config.toml
num_hidden_layers = 11
hidden_size = 256
num_attention_heads = 2
num_key_value_heads = 2
head_dim = 128
intermediate_size = 1024
vocab_size = 1024
hidden_act = "tanh_gelu"
norm = "layernorm"
norm_place = "pre"
norm_eps = 1e-05
positions = "learned"
qk_norm = false
attn_scale = 0.0884
bias = "all"
tie_word_embeddings = true
parallel_block = false
init = "normal"
init_std_qkv = 0.0186
init_std_o = 0.00396
init_std_up = 0.0186
init_std_down = 0.00396
init_mimetic = 0.7
optimizer = "soap_variant"
learning_rate = 0.00289
lr_mult_o = 1.11
beta1 = 0.95
beta2 = 0.99
lr_head = 0.00459
max_grad_norm = 0.5
warmup_steps = 200
schedule = "cos"
final_lr_fraction = 0.1
batch_tokens = 65536
max_seq_len = 512
doc_mask = false
train_tokens = 230700000
max_steps = 3521
dataset = "wikipedia_en"
Each number is 128 + 32 x the weight over its row's rms, rounded and kept within 0 to 255. Layers, rows and columns count from 0. Numbers have three digits each. The size before them is the row's rms in percent of the matrix's.

# layer 6 attention value, 256x256, rms 0.0744, rows 79-127, columns 64-127
105:065152124078116174083220145133176101130142138135127175174143106119163111148127146120197155089121177079131202079054097125160073126145175120122138114121151091132124163126195147096148131103158137
105:090135087134072192099150065125117157150131072082130175117166173106124127126132130070071153159154132096172179112099132165142183040128112117134103137148179091115162182083158107182135152150104093
103:177121173146089165082185074115156145164114120163138164148105078108157127144167118203065114085107138157140109119095149123128164141059185165114142167145142165127111070132163129143090123112124124
102:166119106149119125137106159176110123116146187137134122211127087071123116153099098111188146133139121101140153103111105099126162080147128119120137080181180103105185144143141137097166125099169117
115:119096121103129179130106072157078140114131111099144123133167137150142103124138067159157126126160154151087126119067151136104136111166105157127071126111149122101107113048093122141151132159130172
099:132127139132122154161158188106179154102153128167159092139129147098109135058095106147099097130139088151136149151210132138114088071151090119100109141164098128206122057147122113137119122158122119
112:157133127166088112053197166121140125129163180163172141061108081074066125144112142063130094128147128126151135104124126151158157081118139112190100150108186141152165097122188075136121106133113126
102:172131052084106113142132120163033093178200114131145067142113173065120128114143090159141135132153115162139049146150125151069154176172118114179159099138157058081115183107097138136180128130170141
105:119114146135149106068111149154137060131137155153119158157111140169175143206094104137120098111136056131057092118087154140144115114125082120118107172171114143134116113133110081175110151113104184
107:132154148119123091114111136084162167153126166126111198063128055139114150147111173089160094113120118164112162109167156100196141070110120099099122141117067078107232172146132149082131074130132153
095:119162154118110148045096171060193123130058149114140181146124129211142090126171183120137144183160107098087130115155117117135112108141146048128119110145179096089151119137095147118121095141081119
102:151165124111170109125097115158066104131098117122116076192148131106114175103125099159163140062134092188129056134096169093113106192075133120084152103142101135121116189133126141167128170131160115
105:140105069051075108108148076130101131169110104123132119125138118103156116172159104134122173147122101077119107141102128153147159117128107144190131133141208121118122163128088142190107166176110118
113:129154093086147093202092134147097136132182145105164089080184106119187134105115116156172109136114126169129060091135131114152074129149132080094138128122135094112126184120115150174150105123144101
108:098103172127140145131169147102157113105112133134112174213091184149116128136164152145172150083084150112109149133124177094139164157099198100137174109174121156138146150128234102083132103131153167
113:111148104129194126110089131098104139167147123130172089108062113073096141132121120145076127199141126097170100167153132169119129158130083158131130177067095111133114165118079121153129138141119116
100:106197102083143090114138174105142146106151109086098151096125101152069126100166098136146125075142153189105064072139105156056099127115117118148161096116093082176072082094143140158124111097149132
108:124143091054153113173055079082131156152174118102118042081111135135161135098121129169141091137082103145143025102180119162128176105172115107118128127135147081138128122116098136149135157166087092
106:131086092084141097106143137121163110097103147161102141130091137075141163145086133084154121093148146200081046146136164135155133163077097142128086096141108118157127085194164149086143103130173120
103:169172141100120132133170133109185140127100116078107188159169127188117102141168139180081110163109134133114122177191095131118173133114149187139127135152147104107046164113151098147082169139062142
105:132102139138152128124079099162144096121167094123190098083079127116082139041153160154111146102161109141118164117163117131055129109172170148110114108153122152133140056084157114130099127168142171
116:063162182147103164161103156193185143132152121108098171192127118122123121129123124071194098081116141083176167145120107175113127076150173160120143163157101136165088043146136140128098114063155144
117:138095159136095113145120121113156095156123146134072115122163146129178106184099169140202153120155111127083148115069144116149201107087097094156115072165124184154102118176093108153169078108148173
102:106128115112127120183122118136143115171137197100165142136117125095158142154114102176180167104100137123125070106080171187080132131119100102146128072092101080106137160124142129080126109111179132
107:141135114110117099090130103122111176153164109187132136066110112125163084137175124116112125163128128162142080126153083116175136105110140098170086166092118116159133214136121086142188112097109106
106:103078145156088080108090122144154082136160127135100144148043109111117160171102136080174130107157125137151143108096153126146170109111132110117192161159100156113166116172121158139148077078143137
102:120098065145130143176065164148160117073102114127122103104145131139125154061098128133190126104168005164127186128121129160127114127200089129117142130125141108100120109195150162125132154173109129
099:136134034090104143125120116150106119113104115181100149125133056135080129101166162112134119106139151061211111106087078155115171111077110157159186097137071086147078143088141151108078190138170087
114:082089138158133116146095089109090155106111133112081135129083158168170142130155113154156131147188092161102091130157197171078159110108106151147114146152130142153077057170106131184084133107109146
101:110132099119139078128164099138065086198138055130120217073126120078127153110160162124064125159149190153173068074164115178085086159077156097192162112110070137109084097139111154114117139078149132
101:116091122137133138122139164092116134145085106145104152165175119091138144116140114070156160101109114115184126128104088091194176168166193111178181078106164132087136121122171209057214070099117081
108:135100132164072141106172159180127113122109084123101150128156081128117138078148118061140164132132150133127145119105055135113066119163142138154207129180141125146129106206174194160124097146171126
101:137168084120105171169190160152055104149093177161141127099118119096127199152112128129140116167101217035082076103094084121106059121147124113109095100086158063151083144139121112115094161116118167
108:094066119121150144141116132131154146116137124117182145145076108073069082127122113121131089098143090071162119085122095167148197082160135116187100113135126146123137168126160214087145113126144132
114:161112136118118116132180165121094125185157126154161090145089123074104134159087117089136119128095185126136159102083121104144131127200138083159177129090173088087210157132125210101200087148149092
109:091174122129129192155143141118173134136166125129122129147092122064102107127058158133172133109117211122103134137146134139129156150150155096106176067152065077164094111085113105060125120131099177
110:138122179184134157104131136052192124115106150116097166152181156193150087091064148100100151119191081159069154173147141167111133120157095108147132158126126112155124092158109168135111133160115174
097:105178155115142119130092072107139186161130131114087137081095107126112165166128162119116120158136135152095111096213202161119101097104136111138097133154103119113143095128150072102110131157075128
103:134112180125104111156128117164124151141114154160210171092071091128116089118157114107104137154183114126197113120150048089076108085156105117148095069185123145179142124046120145161170153187166086
106:128079114180086088188160042140063190158126120137145133135093105091166130146146108119129168153170121135188156126127138099113152103111132141150101139118141147107164148138154101098122094073112110
111:127115088165121149095140163139127115151118132116170168067147112071067103083170121084097093126154183118132155138111037101105147110115095147159107168116128133180093107145100157146122137142135128
105:131161124141147120130117151092118158055085124180136135116137122130133079110149166098120144166208094116135157169102112186180073156100077140138162119104120125232132157142067143141058151114157121
107:096120106118157068130068149211086121101122133148121129129121099082138140202037154060185159169150178122159127162110098083104153155142108133114125152124099104129181137126077153127130084096127119
099:157167142108106152140154141152111120169150142164132107107121115113137086132213102127075094093132200147113100175151124116162108103128143154169170179111111141118136134176193079150154109062093089
108:115138073087147171103098110116125151131154085131166119102128131114142153110135126133114090130136140162132123111154186151131178136070071122154131062103074123175162129091119078105133137197109075
098:069128183132143141143164156067093091105140116150075119157192177119206093184134125121179147085138113108132168101081121171179152204131150123098115128117151169152109130147143123166115111096068112
109:173198124090154099094139154135137124175128116121130118078158120089051146096169116073145038139133149128143123142123010120105083137145074095147148075111060121194122134121114107131173138128100111
100:126103102114098164180069155145098140152158089045157157128150121186157166114120124178129156136150096111141129167142126156122162112154152149127149119154124099063160148095108176149146120156126116
110:134086114182135148152056086059144151065065119087102134104134158190166103157092137143116174190151089161085122170146166097131181119125134115129073139158174126065124197134101059093077095207052145
# layer 6 attention output (transposed), 256x256, rms 0.0674, rows 79-127, columns 64-127
098:143153151209137109192112129219094106141183128100137105167176158088120124108146099094110107115116154118099053085161153170148137149094100135114131095113150137131101120139090088116074148126111136
101:125140138082155077159121141054080154112089108111095052086160147125115067120134126176135125166074122109138130178155154148141176124147122110134202129113089139090165189150109116108091125114120112
104:136164123129127067111138131114107126117153158188130131124102151175070129179114140148077114153183101110109100115165168120158100105113112126118113151136125120239125165062129091167149144111140128
102:140127164128167150100167102091095138116140113092146173044032140179087129121140132112113138142145145142050054095139140091131127151082148069153167125182057146112105119127093135104102137149133106
116:103126119112115060122084154082135040115103097155081110154089140100086155115164121160136127132068137124160104133175119135145083068083141023156180114139164102111131119161139163107126166135122123
097:090094150105183181080074127113100072141061097145135097088186126130132148174094158155208137080169066105162087085137148093097125098116129086100106138131138125135108175126136099169159180121142193
112:094203119088134096148061125113136124126150118119156117085123121118129108094128154206142099123149173171158161098152110167103114137114103178135109132125121152126156148183097162078102104168134117
101:134147134169147157073164184116148111154131122096146138070119146075103180078163086139106149140163192068094211113161153131127164103164168115135171158127097116149151126143108137102110128142150100
110:142151132104141108156131087148093158064120095092090112155107164085115115163136162076090205172203097157171159087105077078150142075116107116109143153094144137128107145160115176086140142151117043
106:078110145099124130111219106150112122122115100101154082159090162171187125121066148169090191157119140140114083151110124120130149112113138214207144141145136159113073101153108128150117137149125124
092:166089078101129109184105130155068109134180115104147121109133153105121064147093115161088208033104171158123140135116195125093122121137128159144155168107151170081094121178144179165123127101154114
110:120050149112176096138102067100133180120179168079103153134102080116105094151148129124141172179143146134113152069198070138134126141164153121139087102108146162204186171104145104113158108181064101
103:111157082211121154138158158044133138062107114193155111098134097131121116200111103140181084152174134094145147119111139141184182115085138137119168093122139156103130155104144105160068139100122118
109:105143088102077158126148176138092077182124161124117144126133153073124179095132140092158152123129138164093121117120071116095130198164139140164143125141202183100045141106119087114132107123113065
110:185134086139128097117151120151113110219198114101039183144159121155139073097152097138122149111133151168123108084111139162158215154112142107103114136090058062125158128092129095096128124161070145
122:161113167099102144064116161141159122156135131163139138147087148123114107190156089152120130114101120122171148155140153163107056081110073187072195153176090166129183089120172129100117134097096149
098:110092112147138111114076121165153135083156133155157064089106168149090138170080101144106130133105130087096128164185124095111123160162163144178163141119135124158082101121142156171094142124099153
111:197124126150119180171115106199140127103122155161132153128081112110081082100107141116168146137127152105104190144175073123098193126115140156120114125126099164133095105167116158143106111071112105
116:120151160208154132115120156137170130166184093111122098216121191185095093135129116085094123116129116136114139123114128108084124114187152133185109129041110124109111097124120172158115145142064108
101:112128153133080184153120168137109084113168098129153155121113115131137126143167063148134146072135141142134149189056133162102145144161127079129176146080117087081120113144132119186143060125127158
105:092089101156146105116108145104154127169104152129135156146130150085202146115155120175133105140105119057138146172112159126133127132141123123122091084154115137079182119160112091140094152115148132
113:180093160127155188104155138053158176128141127084100131119150127146140144104067104109092128159103110134134098142052157138107106141125101161098127071098155089180125143139122143183127208157144175
115:123145133168137083109151117161132129135131085157142140162109082153142038161153130185117159153087135130096123136107127166174118159102067102110127141092096112120134133147127113117145147149140065
108:092101168180131071046129134122097157164098107126093150155132161120118144059103134104135116102169106143124115134096159135138135137130079105138133105103153177131113092104165151183128093083128148
110:186107121149167162182074117186081114132132079095112120099181113101099189112142161147132187083112134088080159110098086164136123145145114123146133084133145148145128089123055147130115124115151158
106:153146129129149150111144126135120163126140130126154131143110116138187134178081182115137117148148142132123096149132119128127163117139100127137105087105113123104145109088107091169108169110164100
111:153124088150087143138112165101140096120116148106133116120086113135154129127107110085138093143076196083118128067110106110076143120144107091125169180080200124096164193141113113147148137153146101
105:131088130190082137106110160126205084174177118090167112109093110140186155177160116135148096107158157159087163147157097129086135067134156131139132140123174133138179109137149159116147118078140107
106:140118124155109098162121098175097123130061063102135158144119150133124107127111168167160083173141155109095139122046095087131061075189142140085199094053101160163166097139166120107124160183129156
101:170089187130104167108154169119106139138147102148167107103130147102158151078159159179150039112091134072120130114137154038092133084128154158101086073128106152170162119102157150143155100144133118
094:153184070131149098124125119107164093098169143129138076084138132123135131074112126117129079098116174095088075117154196180136131131157138122151130159099150123111152140136094070169132067216165151
102:138128121149140114145091125115142134122108104099136165189158133090138152116155115188154090119123121125129110105196122114056154137140140119103122111105134128161126128115122157143167172173175118
103:075112162150182149142132125156124159115167135082130145167162178029105109087124163102133115076218090175134130119160115149093095129110154057140168101187152118098154118100135128157127116112129088
114:125140089132157080125147107071169081157096137082093163119103158125143150123162096079151152109146106139088172135139149092121141135118101098126122143121120162159159119180104037107097181132163088
108:107168029137180059109180161139119100149171144146171153073087157113159156141124142155113089187194066118159091116182162169128167149084175126145138156199109167083071120075102022125127093125164130
109:168056124109156088177134172140130129103152111154142145153115148141077112128186129165124131130083104103140120134153114157125165147108118151151169135139137127168139111126132193138145132127161180
103:129118172149141098149118107146124163103150089093116121086157121158097188137145106114129146117095133186142106106155150049122141086164115177148141119099146191062114094182143125096116144162113084
099:122134170136144115131159157100083146141122113146118140126158163188104130116130126160130111099083125112114144120156118084149160153171179189142112118141110062136114117153072135141138091122126167
104:148160103090169137141141106092144085136110124101078108112116129060130185146177158155144144099155182140127166159089112212172156092129154103127116147124097133093077069191104047148131141148123157
103:124143173068144179103101145130115073097115175160103131148180106111163107111127148170121139158127147082097142149093123178185146108107095176104136111164093145128163110135119117046135128105116110
108:121130098096142165094135089144148114150075123173150035151071173110170181115214145121112151100129102105138141129113182168047091090135196108131128116092069093086145135172132102117114157161084127
104:105070104129102131079104128192192129142134083134168124126083069088134135132129129188158180150127153173113114144117089101117113131160111206135115158097072190110103146128156145088150089120043178
099:118136134164116131105195123028103114094137097144113112126118134137122143104204119141146145152143171108097118144110137121170112123109168063172138111098135148098090165109093160135166139122140159
096:153119111152161176129069104140158081068138149107156143134141159093159215083099146123146146107177107158143145092099124100115187120132154173105094126125106114199141132138119051140131104110168206
108:141111164124136115121142125121124140114070160147124141135146139153041095094077166182097124119071139127164113119135058144146142132146132098059096153170147118106122122163102175149088101091077116
094:162209113140143109088065137181116138141124084092097115174084133173159184125149080141096086175136177171142149132098134149109176071092151099099195133182137125174162121133131124080141105169142114
099:154097123078135172116107107188156140127140105143170119158147067100079125165130112155118191080124149092219108142118083209103081129148118126119089150149145151093121137116143087165150104113138165
107:156151160119111122138150141091123115122114128148142162122147176088145100125129104122129101138074151184090124162132156128118138152131133101134121150132153098090100090160138056106086144169146168
113:115100148083028081187161136139091174132109091121080181146120060165097101154094150149146167129108146116118164158131186084144111108127144120088208143154148106064126082198111155135160150137134127
# layer 6 attention query, 256x256, rms 0.0761, rows 128-185, columns 64-127
110:159081154098097085107154154150132145107173172116058101149120115169082131122167090084117130113111088063135128171162148147138058105133134045147116146094186096108117162148151083101122169083161106
106:117086146102118151142178102068103143158187139119092096115192081105079111165035139069130065178088082140144058148107143140183138119125110161157119098158174140140144122171068111104053133136135109
109:130140121192152156144100076163127081129081142084105180123082175154141178123133114097182111165104092162172122110117116134090153139128160152130111151203087114115131103139145058077103195134127183
117:136090111177074112126089114178170152133125140141136120136105145120115136145104122187085141125138134172072157188189151112049154111131082068105134166097073153107082081128187148170163097106111111
105:082136149139124053088178121115098042122073113102118148098160188154132120163136174101087125077139129180149155087120198170146133168183083153165119099148189136174149163144091084136109114087136083
108:156144104148146119124151104114059080129138112096106117130142108122109097119106156080128155115077118107146211068105143124151105108149133061106151153130078183093147142147090157107198072126199118
099:139187168128172124201150139152136059167170128116141142112154150134094152143115123134174069126088156126126151161063142104147064164113141123129149102218121134119132127124113161076054058150145163
105:103120157070132169109111114082089120118106153175129058106229131122176128125109162151122116115188165056155166146163148036144153106089141154188115170183123153073202124105093125134085112111124171
111:147150109136075148170134098160126117063131147175165173133049118114138098073134099106081149124136141060111134108061158155163134107134160158171176088156156133132182155180138118128192132106167122
114:127118112064117117105118126094154193148078134093126088185145099043147180124083169133068207142135119116137101140137138109120161107155117099180131104171124104148107144069144135141153161155139185
118:172130184110116135130181196063103182115175200162135076096159112108182160134140090136117135134127104083143106180102158104149163073089112114098171112101136120131162093181067144138078141103170088
115:178123123175149110133121145125105067065105112124168174156114082173078129108161157120131113142154145101137175111142089153096090150160100127135170149105119123135127125089119110123150111136126143
103:084131104092187147167130152100073157151100084103147117109187119096117174162072122139148162128094153133096118108111110115195082115201110134082128099120144127065127159134147159109171127164119178
113:137092084077098125153080137125161120089075133130072181172083081099112108141146143139174104131085138162117136162127162156068185166116151156122126134158121076102174106184122132154149133127118183
103:171149129085182164150136110121130172179160117138126139110081149060101162120095079190153119195096118113155075094148131104116148095113142185086151128113166105114072143113149141114123137124162188
099:136104086098098104066147082137135108128155158106155167143145062169085085099107152069128115147124138062155108121141132119063134084184109116133124142127109126087097149118179100134182159072163164
110:109156143164204169127129113119176139126113164043183114147112154084163097150097080144150195155117135127122139167092113106146069116148147109129083205128077107136115116078172120052117110124144175
119:116180143195143147116149096150110159115160125109205151151104104189107100125143158099139125158110107123178101126126098118150124070135130173161124077115166142187111173097138117148113185118144130
116:190134132118151170152183113113084143148164138120110131123204173101036138151118084115139121099116123149118105085085157168103123136121149111108127078122163095139098161181117104115125076089112088
107:136095172097124149098104089143106180133137159129182097097149094100139144181083147122115151100109149129129173161101131103125156181178092108163118116173103131103172162191153164123140129153119101
100:081183155131124083074099182082147137131127078109132134161155174127113162088078147088089104132096051128109113090115099119184157146131133135118124073154136134121100141134135132103109139117131124
105:138106123078125167182071142112102212134121156184105134124217146112132092145095108133149130184185122108138090128085127086149127127119109152116147109108150123107175092111061103154109117178165134
094:120165200132138095106121153126064198177166104103148064163201131126166123183150158111157105129071103131145092151136091152182116149130117156118127107167104153130091123135134216179089140091171126
109:110173145139128081099104137162163107124107195144129168136082144138112145168176092115135082049111123161114157105146174116073122157140118080149162177143161118050158125153168105115129150130128093
106:140146128187161136121151087152143097141110092105093137181093117241141132143165101117084116077092147186120142109072109117125138136103177134111103089199128046120121100106134080122113176117133182
102:197096180175113154133116102165127067055059083166127089159089135160128132077084104141156154136133158095107148100118131131071119085157132108126203126123136147136082154117145070117111077077129142
113:135160148159076138103073156161150160131152174087141109148116099101205113119185132127105157087155126171110149120085158131097169110138131102165114156112150116159128116157139187195125139139110102
091:108089115097209139094132046146136107175203121089145136123120128179151104127118102128136142095148142139127116137159130120159149128121113121115082103127099074084115135076160140138163115131142151
094:119166131161173127131141093109145130119158067086132113137081145121175176121134082170115169151090133128113137148023153114159098186127146100050167105144093109049102104134157121105050082155227108
105:047177132118151085110162152093151086103135164107110150147152203098153131095128144127116114129123129109135129114124120161118156146140111122171076131143148127131124122117086121191102152172132083
108:136150057161163140141065108090111153139127121091172089095153216098117108082113125136149077129132131137116086125062116125131186067113151178103116173148145094104124103192139075141156113167112197
100:096168102124080089172100125170124147141122092150131088141111110099087115167177140089101141139110108130138122137107180194101126105105161125113170123162109184140121098114070088169082174174178106
103:166174119151083164153102092198114086082128140162086136135071144162141161106164106139123099117085148117110151154103114139100094135130141097164162126151093075109143078164169079137129168138118126
104:149135130145064066101095181134098121120159222061171150106149097139121219153213169113122125078133087166101155198112151154126120146131107085135136105143099107130138112102107081131106099162141135
108:087154137154105066177156161084159134098098116104163158102135118082137131167119189098123168190119134147130045095113140109155117151170078140125135126085120136135085152106153146154140169173126146
096:100124122078134061069179155129128071160100128106144158101110129126112113163096113196141129144147105149135121107114163175133099103101120091083131120137114169115101090109135113103117064085133126
105:141116160144133142143130126122070102133137133149141145194171139127163190117121118091124104128111128137183197135077106125165081092181149167179149158135126053121123114147146064138107147117126155
111:127098143156089116123132122084127151094071124179104165140178095113117157142145134086099080164122126088108106129178149125060183162115152167124125129141165113100181121133060143132146208120184168
114:124074111107119164118065065103113095127152134152099139154135112147091126149173110123124167121159101105169157202109111148129104138103157166120090154108166111068118086110165076085099122126170141
100:137157092121142113112120137140101037161162077103136080142118138081128128160100186159116159116110138079090177101069134166153111109117181163099181142157150147101136096143126135162122097124129065
112:091128123165059104167110131157049097136120106196194133117160135114111125121116107140139094111070139092118109113144131157103151093138133133143089169119103209106091126161138089157159104147159206
110:127150146116110132164165162096113121148189151180073153191069109167123102144128101136084102142129149145114150155064128113151098124122140172111195064140168113138130096157067124086100135114208061
107:121121136136152135080147127081110134155175137157141151073140126161117115151084092148175114126160104163157173143200099105146120086129064132128146130144125151085093163116152161129066110152136101
103:122082126124179146127114186109143157128147039135102068149105121166084189094141116159081142118156134049149142152077091151178095170118133127089182101156090101098170144113139117118095140081119185
112:134126085090121085091150108145098111169174133158144171072203149148105113088150184088150155113161167079137172080100162133074104135130131094160143159144099164153104159141105150107159197068149124
098:122151094127138201126088096125172140106117124147126100089164165118116113114155118110101113103102164121067150124140078082113130176112113134170150129163217091107192129133153171123174175134136149
103:117119092144157091108123150086123116158173099036121148093142138134065136117152125147157061110094085115168095087140127151140139168125164091110090163146147124136124167146109153089106127128145148
101:111121080131157103127136070099089148149135170094135139111107104166125135143171159129124093144189110144156117135139112133158151072054143120179112123081116082170119128100115146112100172183108158
108:094112135121133155062139108129107102115102101144156109143112169170162128128124092159112102060102138163111208147080189163166112127099083143122127098149161140124128079120163129129112094078128095
105:137131076112090100113133100120059099081144161128182125160177103098111097126157163086103131079111136076147143113138122183133112113149127098155095159075130164100102166110122132112139088125074081
108:145161132106086193191132134125154156119135159128101114138111101078113116167114115068137172155059141140144093162085128121167083136186127142150165082114133110141166149160127121185193163108140099
094:114168121188108143119113143182105084100085100107097145130119117145129124135158156048217147112103143163103142126113088115175101136195147124133115146112141104161170145144124050151180126144078135
105:088080050127114113134135150144099106159152065107165106112146143121155136151122238112071173100098160092116164133095139123159074115177084098135101126160149136162100124107126126185172148081136155
111:114154148146150122084118183124129166157173126121139157135123119136168198104126141135134152106171148153119116134134122140149149133149089099097158104154100125179158118147085190108150127082148094
112:149106112139154203140102153154127164073088095113185098106164141156091190090173111086170145148170092083174062123132016139136096113184110103131130089161081117166127167077168116107146121149099141
106:089169165117157164116180128111079074111139156121168133042182120105141091173194146133194097116098151172135114068114143108182137140139096122142117076154123138077153126132116146091121079144147091
098:180117149149127137144110175155174120073111096138098081104188136136131120064147196113149145168169082081132132101114114134116103131115094185135169157110144162154074111162132122156130197090175125
108:135123110087107183173119169120113123118174147186111087143123106131102140095095127068134114102152151106163141132208102140153084014086180132154182160112133147120127170099143156133161120091115125
# layer 6 attention key, 256x256, rms 0.0742, rows 128-185, columns 64-127
116:133103127101129098096113143093112121060149129114099063149120125157108108110096095131099133126029131143086092154129150174122093135050113087140178081184135091102163136088127146128116173137205128
109:121091141098158189097114099141128145120112175172124101148120155105137058016151116125067135134158118199093069115153120154099173127153107072108130142168072132098128136098089130084099188173191103
109:098105102178111127139120136095168116103131176132159156159076084106132098158174106082080049098168089128115107148157080163104124121089117181099115151140146097197121127088120051115149157145146123
106:094105120156117089129124111112178164190113085126168067194145105097152127162100136143076128107124149158095125183161112151076171129125101165151109091149156151140156196132117126136127137090104124
104:149156121153148174106163157074103054169130117142122156122107118119126169092103150088128105167205148193144115077134107107061126150176107108138141132133182087179124153122100130113104153101148061
108:141139147138104098121139153127094089071104164162138163096131129137118074070133116089148116140106171093090148138139133106180093155150135143098160119136109123131105109082139175141143090136112083
106:111133089133168150120160142122143145103136137150134155111091167120137151088180079132127112186218086181149125119157134114116131137170117121072130142146168133142145108142141164095147138136202098
105:165110133044118132128122171096074179157137173113086146080130155128128115128084121127160125096191085134216168092089128090211122097142177154169175207176097117120145119193105138124103130089084095
113:124181087149105148130120133193161123141159094142138131106146186102171171157166140163179101124103150119120114109106138095097153141140171161150083147058161165109156061109123090177100129122157209
116:132189196086105134143136098160117199167101136126104123108072119136177129140112109095205127138187104134125087087101111076154102077093117116125145166159098195065065104101184100135141085173115110
115:114134136118131112115115120110076097148113160147124099121142201137153147126131170157115140093027119115105119147102156175153199133082136083147162074121086156094135160184107100207079157166142195
114:153120129167073098085078117156118127067144169108147075100120135192078178183111147068146085113131207075064154124084108139095133200148158140098112130119186072190144105079162146123142128128112128
098:173162100121128170130167133168155126152117072176081129102168144126146164079171128173114147095145089139180123132119129109155111166176210113161159126085128112108126129139144169121185100162114103
120:089153079116144130201119117166118138121094121130147184136084105153152094185122139180112108075100101135083220098136028113133165119114120175087151158173153160118076114101186107094107118143064130
105:152139116147153147160147110143171137134100122140163114158164146131119175069212137128082155112114123116125067088125133165146121122083104106102125129154103151125134144126189114153132103125122190
105:141099089131059131104095066145107133154154134135072069112113144177126125117073101117107108093140144147106124069117146086109127105110161152044180127173102123148087132136115130143105149130151113
107:139080160117095099135116117091151175117117084083123131161089101052164121169147029087191123103129141098179122138124156105156097153131124117170080105118129152164164088133119096174155101140108125
117:156124090171160162131100074130161116129076124132149076129160142129119137115157141134104170117159138093070164104091150112066177117179078145104100110063164133148154156143134122128123133168137118
113:134120132143135144142167131109086084133143132141110135131114151091094127092111132123121115169107128172154116117166098108075137140111155163060144108140130068143102125076136174111158150173165101
108:153104137089129181142114117172080126149115112162109126168164100147158110101035099113185177061138087169169191161133127095152147127177189071179146193125105126085111086152140163084127123139107116
104:192155162142143168125139117152137151103123155115114123054087083141147141101164097118123083151204104134127077095122111117081099144111104089139147112136097151116044154062106116098139114131144074
099:156105086121131160090162137131042213113137170150102175094160154099137127062100119147170114158158069173171141141132171089159098097172166158134192199110101159122152053130134115096139129116118098
098:183188140102150175111120119122060209096139130124120143093207113126113101068144117132108175120156118114147142140139182159149109126162068064179207101164121183120129111148143171115133079157137100
112:143140127138123123144088088119116086095133170132132071146104086187143106132099135077125074077073146145056116128062143140076132095124105163131145132209187118157143133086173144130128135105114138
109:067147111152145128135154158109184120118127118089131062131110083148115132237118191091104138146126150137136090110098081159126128146138137199075101097122137077180096163125118086144141137128122117
099:093121114213123118112142115091103136108122192147113098170107189137089159129131075159121138103070126098073119141110106108096158140162109176087088106104168109166185158103106098103116153126139118
114:135152183134135120144127151213135127106102056068152104144108098105129123169139124107140126176111160114109134130131149141130185155131094129187037077081081174131103160116178095192121119163094125
088:063110130135141099148102110163173085111130093100120103162168163134114084161108117122093189121052171147088097130145159146113107114094130128127091112131129107085156132100131134148128095105144162
098:088119125145158085133147126120159120116122131102136127149148155146156155151172124145101142139031155115074090156094152192115148159115143107174103062107129121136133108116118134145125117107183158
106:143107180118118068143158144141156105137111085136087142124117143073105125150105127076109059175175143154079132048109165090113156124125071126091093119111171165106127189122138136089123163086169090
111:064119120146125150151096124178093109192138111163107082128134149121187169179147145127107110131081150067144080133140126169148172120136190148109095111141113102134106147143077075131100126075086144
095:119136116085118135154155188141079191172168144133153173115106089079156071073132162128153101150229149108133170109169129103141125100180165135156153132144151162138106048161138142101131135111090112
106:096150119098130117156061132116151130120107136170126043171104120140114132198131164123100076064104144149084095139105114150149170070174133156107102116158171102132119198105134138179130167094166144
108:077128098125127144105112118097141089103139163132180081131092119206153137135069092128126162118168143144098152108111125124130166092073132128131123104154180145116103078156168130120108131134172112
100:188183106090098107113126127152142186164074095090167140109107107137104154091165108132155041150194101106163067110091183142108094127168127068123153137096166148142105101148180093162161108150145092
093:161128073132082125122134125046106133151156155157093156100081122145136155125109147135164135081170106156176164102140101068132128120057118167048184128189170159183127086146100140137124128143128114
105:113161139143127164138056089114139092088074208148090054121114145172141151115120080107194123087161113151126088158121118173115107117157129143135128135141116055118144185136145137172100112090124096
107:128144119104104150181146129126121160192108153124172078098128121139127061185080199117099110085143103145126105050112086157109148097140152170087139119146155133167065163140155097197149143129106154
118:057055068137121087113101145077117104102109149151106063164115118101188117142103111101088203146047128127132149132150145124136151085107165147200133113113145069125147117173116145153128138091108128
104:163116164163130135141122151123126112188124156110127187146095137093186125065158103162156123103115145147135173159168127181138130167168132117156122164096100104094146062165079097122141048089138130
116:119151113117092118124117144155142148159096113113112114162192077071121156117082169065130172150192131182170132092188101120131143108116178155080144122102082174176130112105120128168147094162068133
110:096132088161157145159144137132120113133130133179133084100095193153117125151140162156073138175103157163080114129095125161130154137213134111098157108130111099129138131132115164162119190136186136
099:106110130154113057096128179066142094131116108107151095103175228155104111110096101125062177153128153122082133121091150177135108135152111147163095073139129165124157137141117163143114100066184119
111:086167102137169152118153146103147191135110140148058086109109137126162198133182203189115148129100146090185140159118097161142122160150147151141143094109120113146148160143060174087130140097157181
109:149150165147129119118096165144095105093181054123109156161120145184127155050105128133184143146121141125148150119193112129158111070129164068118147154128097116160097043113165147096152146139107140
107:117119088101169146169124102129147115189131098123094104126160091147177082198093156151175125098100118113142126128086128099129172199182162117128131114096169135132109200121093127079110156064061161
099:118142121132152137152153174133098159069111107171141202147121124112112120079129119100119094095142113138131141133143103157172087151097126115104135112173117091149117123089111207067151115152153113
095:084109147109123090171087225127115061172090070142142121140158191114117152175140145149132114127091168105122088104116112136159156099127145161118092134128100078108142134141116149190110134105150167
107:089112155162185158184108151095148098076148107091120177190094166128127133124077096193176176084088108204106185132177100100145072101144069160086105140138097123173122136124059166079123120078126128
101:151133171088088120120146126131094160094160126128132122133180077086102070074086094131136078120184162144171172100133127100153133081152099104177167145165158123065126102123107160105123066152130079
106:164206112117083205164064051172123155135077151169099119101118109123136094086150131145150075143149128168069142144120199089138145110189155140119172179080165191104112100090133121127143115133127116
094:182106091147099167111092095131160120126082177155082094117130058104154141082124149067175108132162133110135162134122141082119113102166131162132128136085156119178136145170101081110142133113067118
098:140129154120182158179119118169176154138125100154078154157087109110167101093138150156189139097185147126154148132167130088118094144146117091142143115092123103153116110130119150063161153136093089
106:109153150204209190135153127150123152111080084128146176121084168112181152098130149189159156111165111129157138165168121138155098114167098101117133099087120132145083142159142143201157102138118169
104:160133150139109149099147102115118181152150086137098134121137121107124148125104121080113155101177090105196147136161099077124121180133169133145133122092151137102116126116121148083167155178110107
109:125101090129097146125131103129110067120138119086118164111134169148085133120165122097060152108092121177089172132112167092157144155086144133074116138144083160158098085120140112132126090153148121
097:190114113125147178095128128093136176122105123126116148140111113131140152040172121130146135116214116057165165143117140111136156145154090145198172093157171131163104122144110154047145164123064130
110:134161161098154113114078097160114134083145136104126137077149129156124126084109090188159165125095129059110159130130102172140117157129142093143160163145116129064198126147134130105115111117128128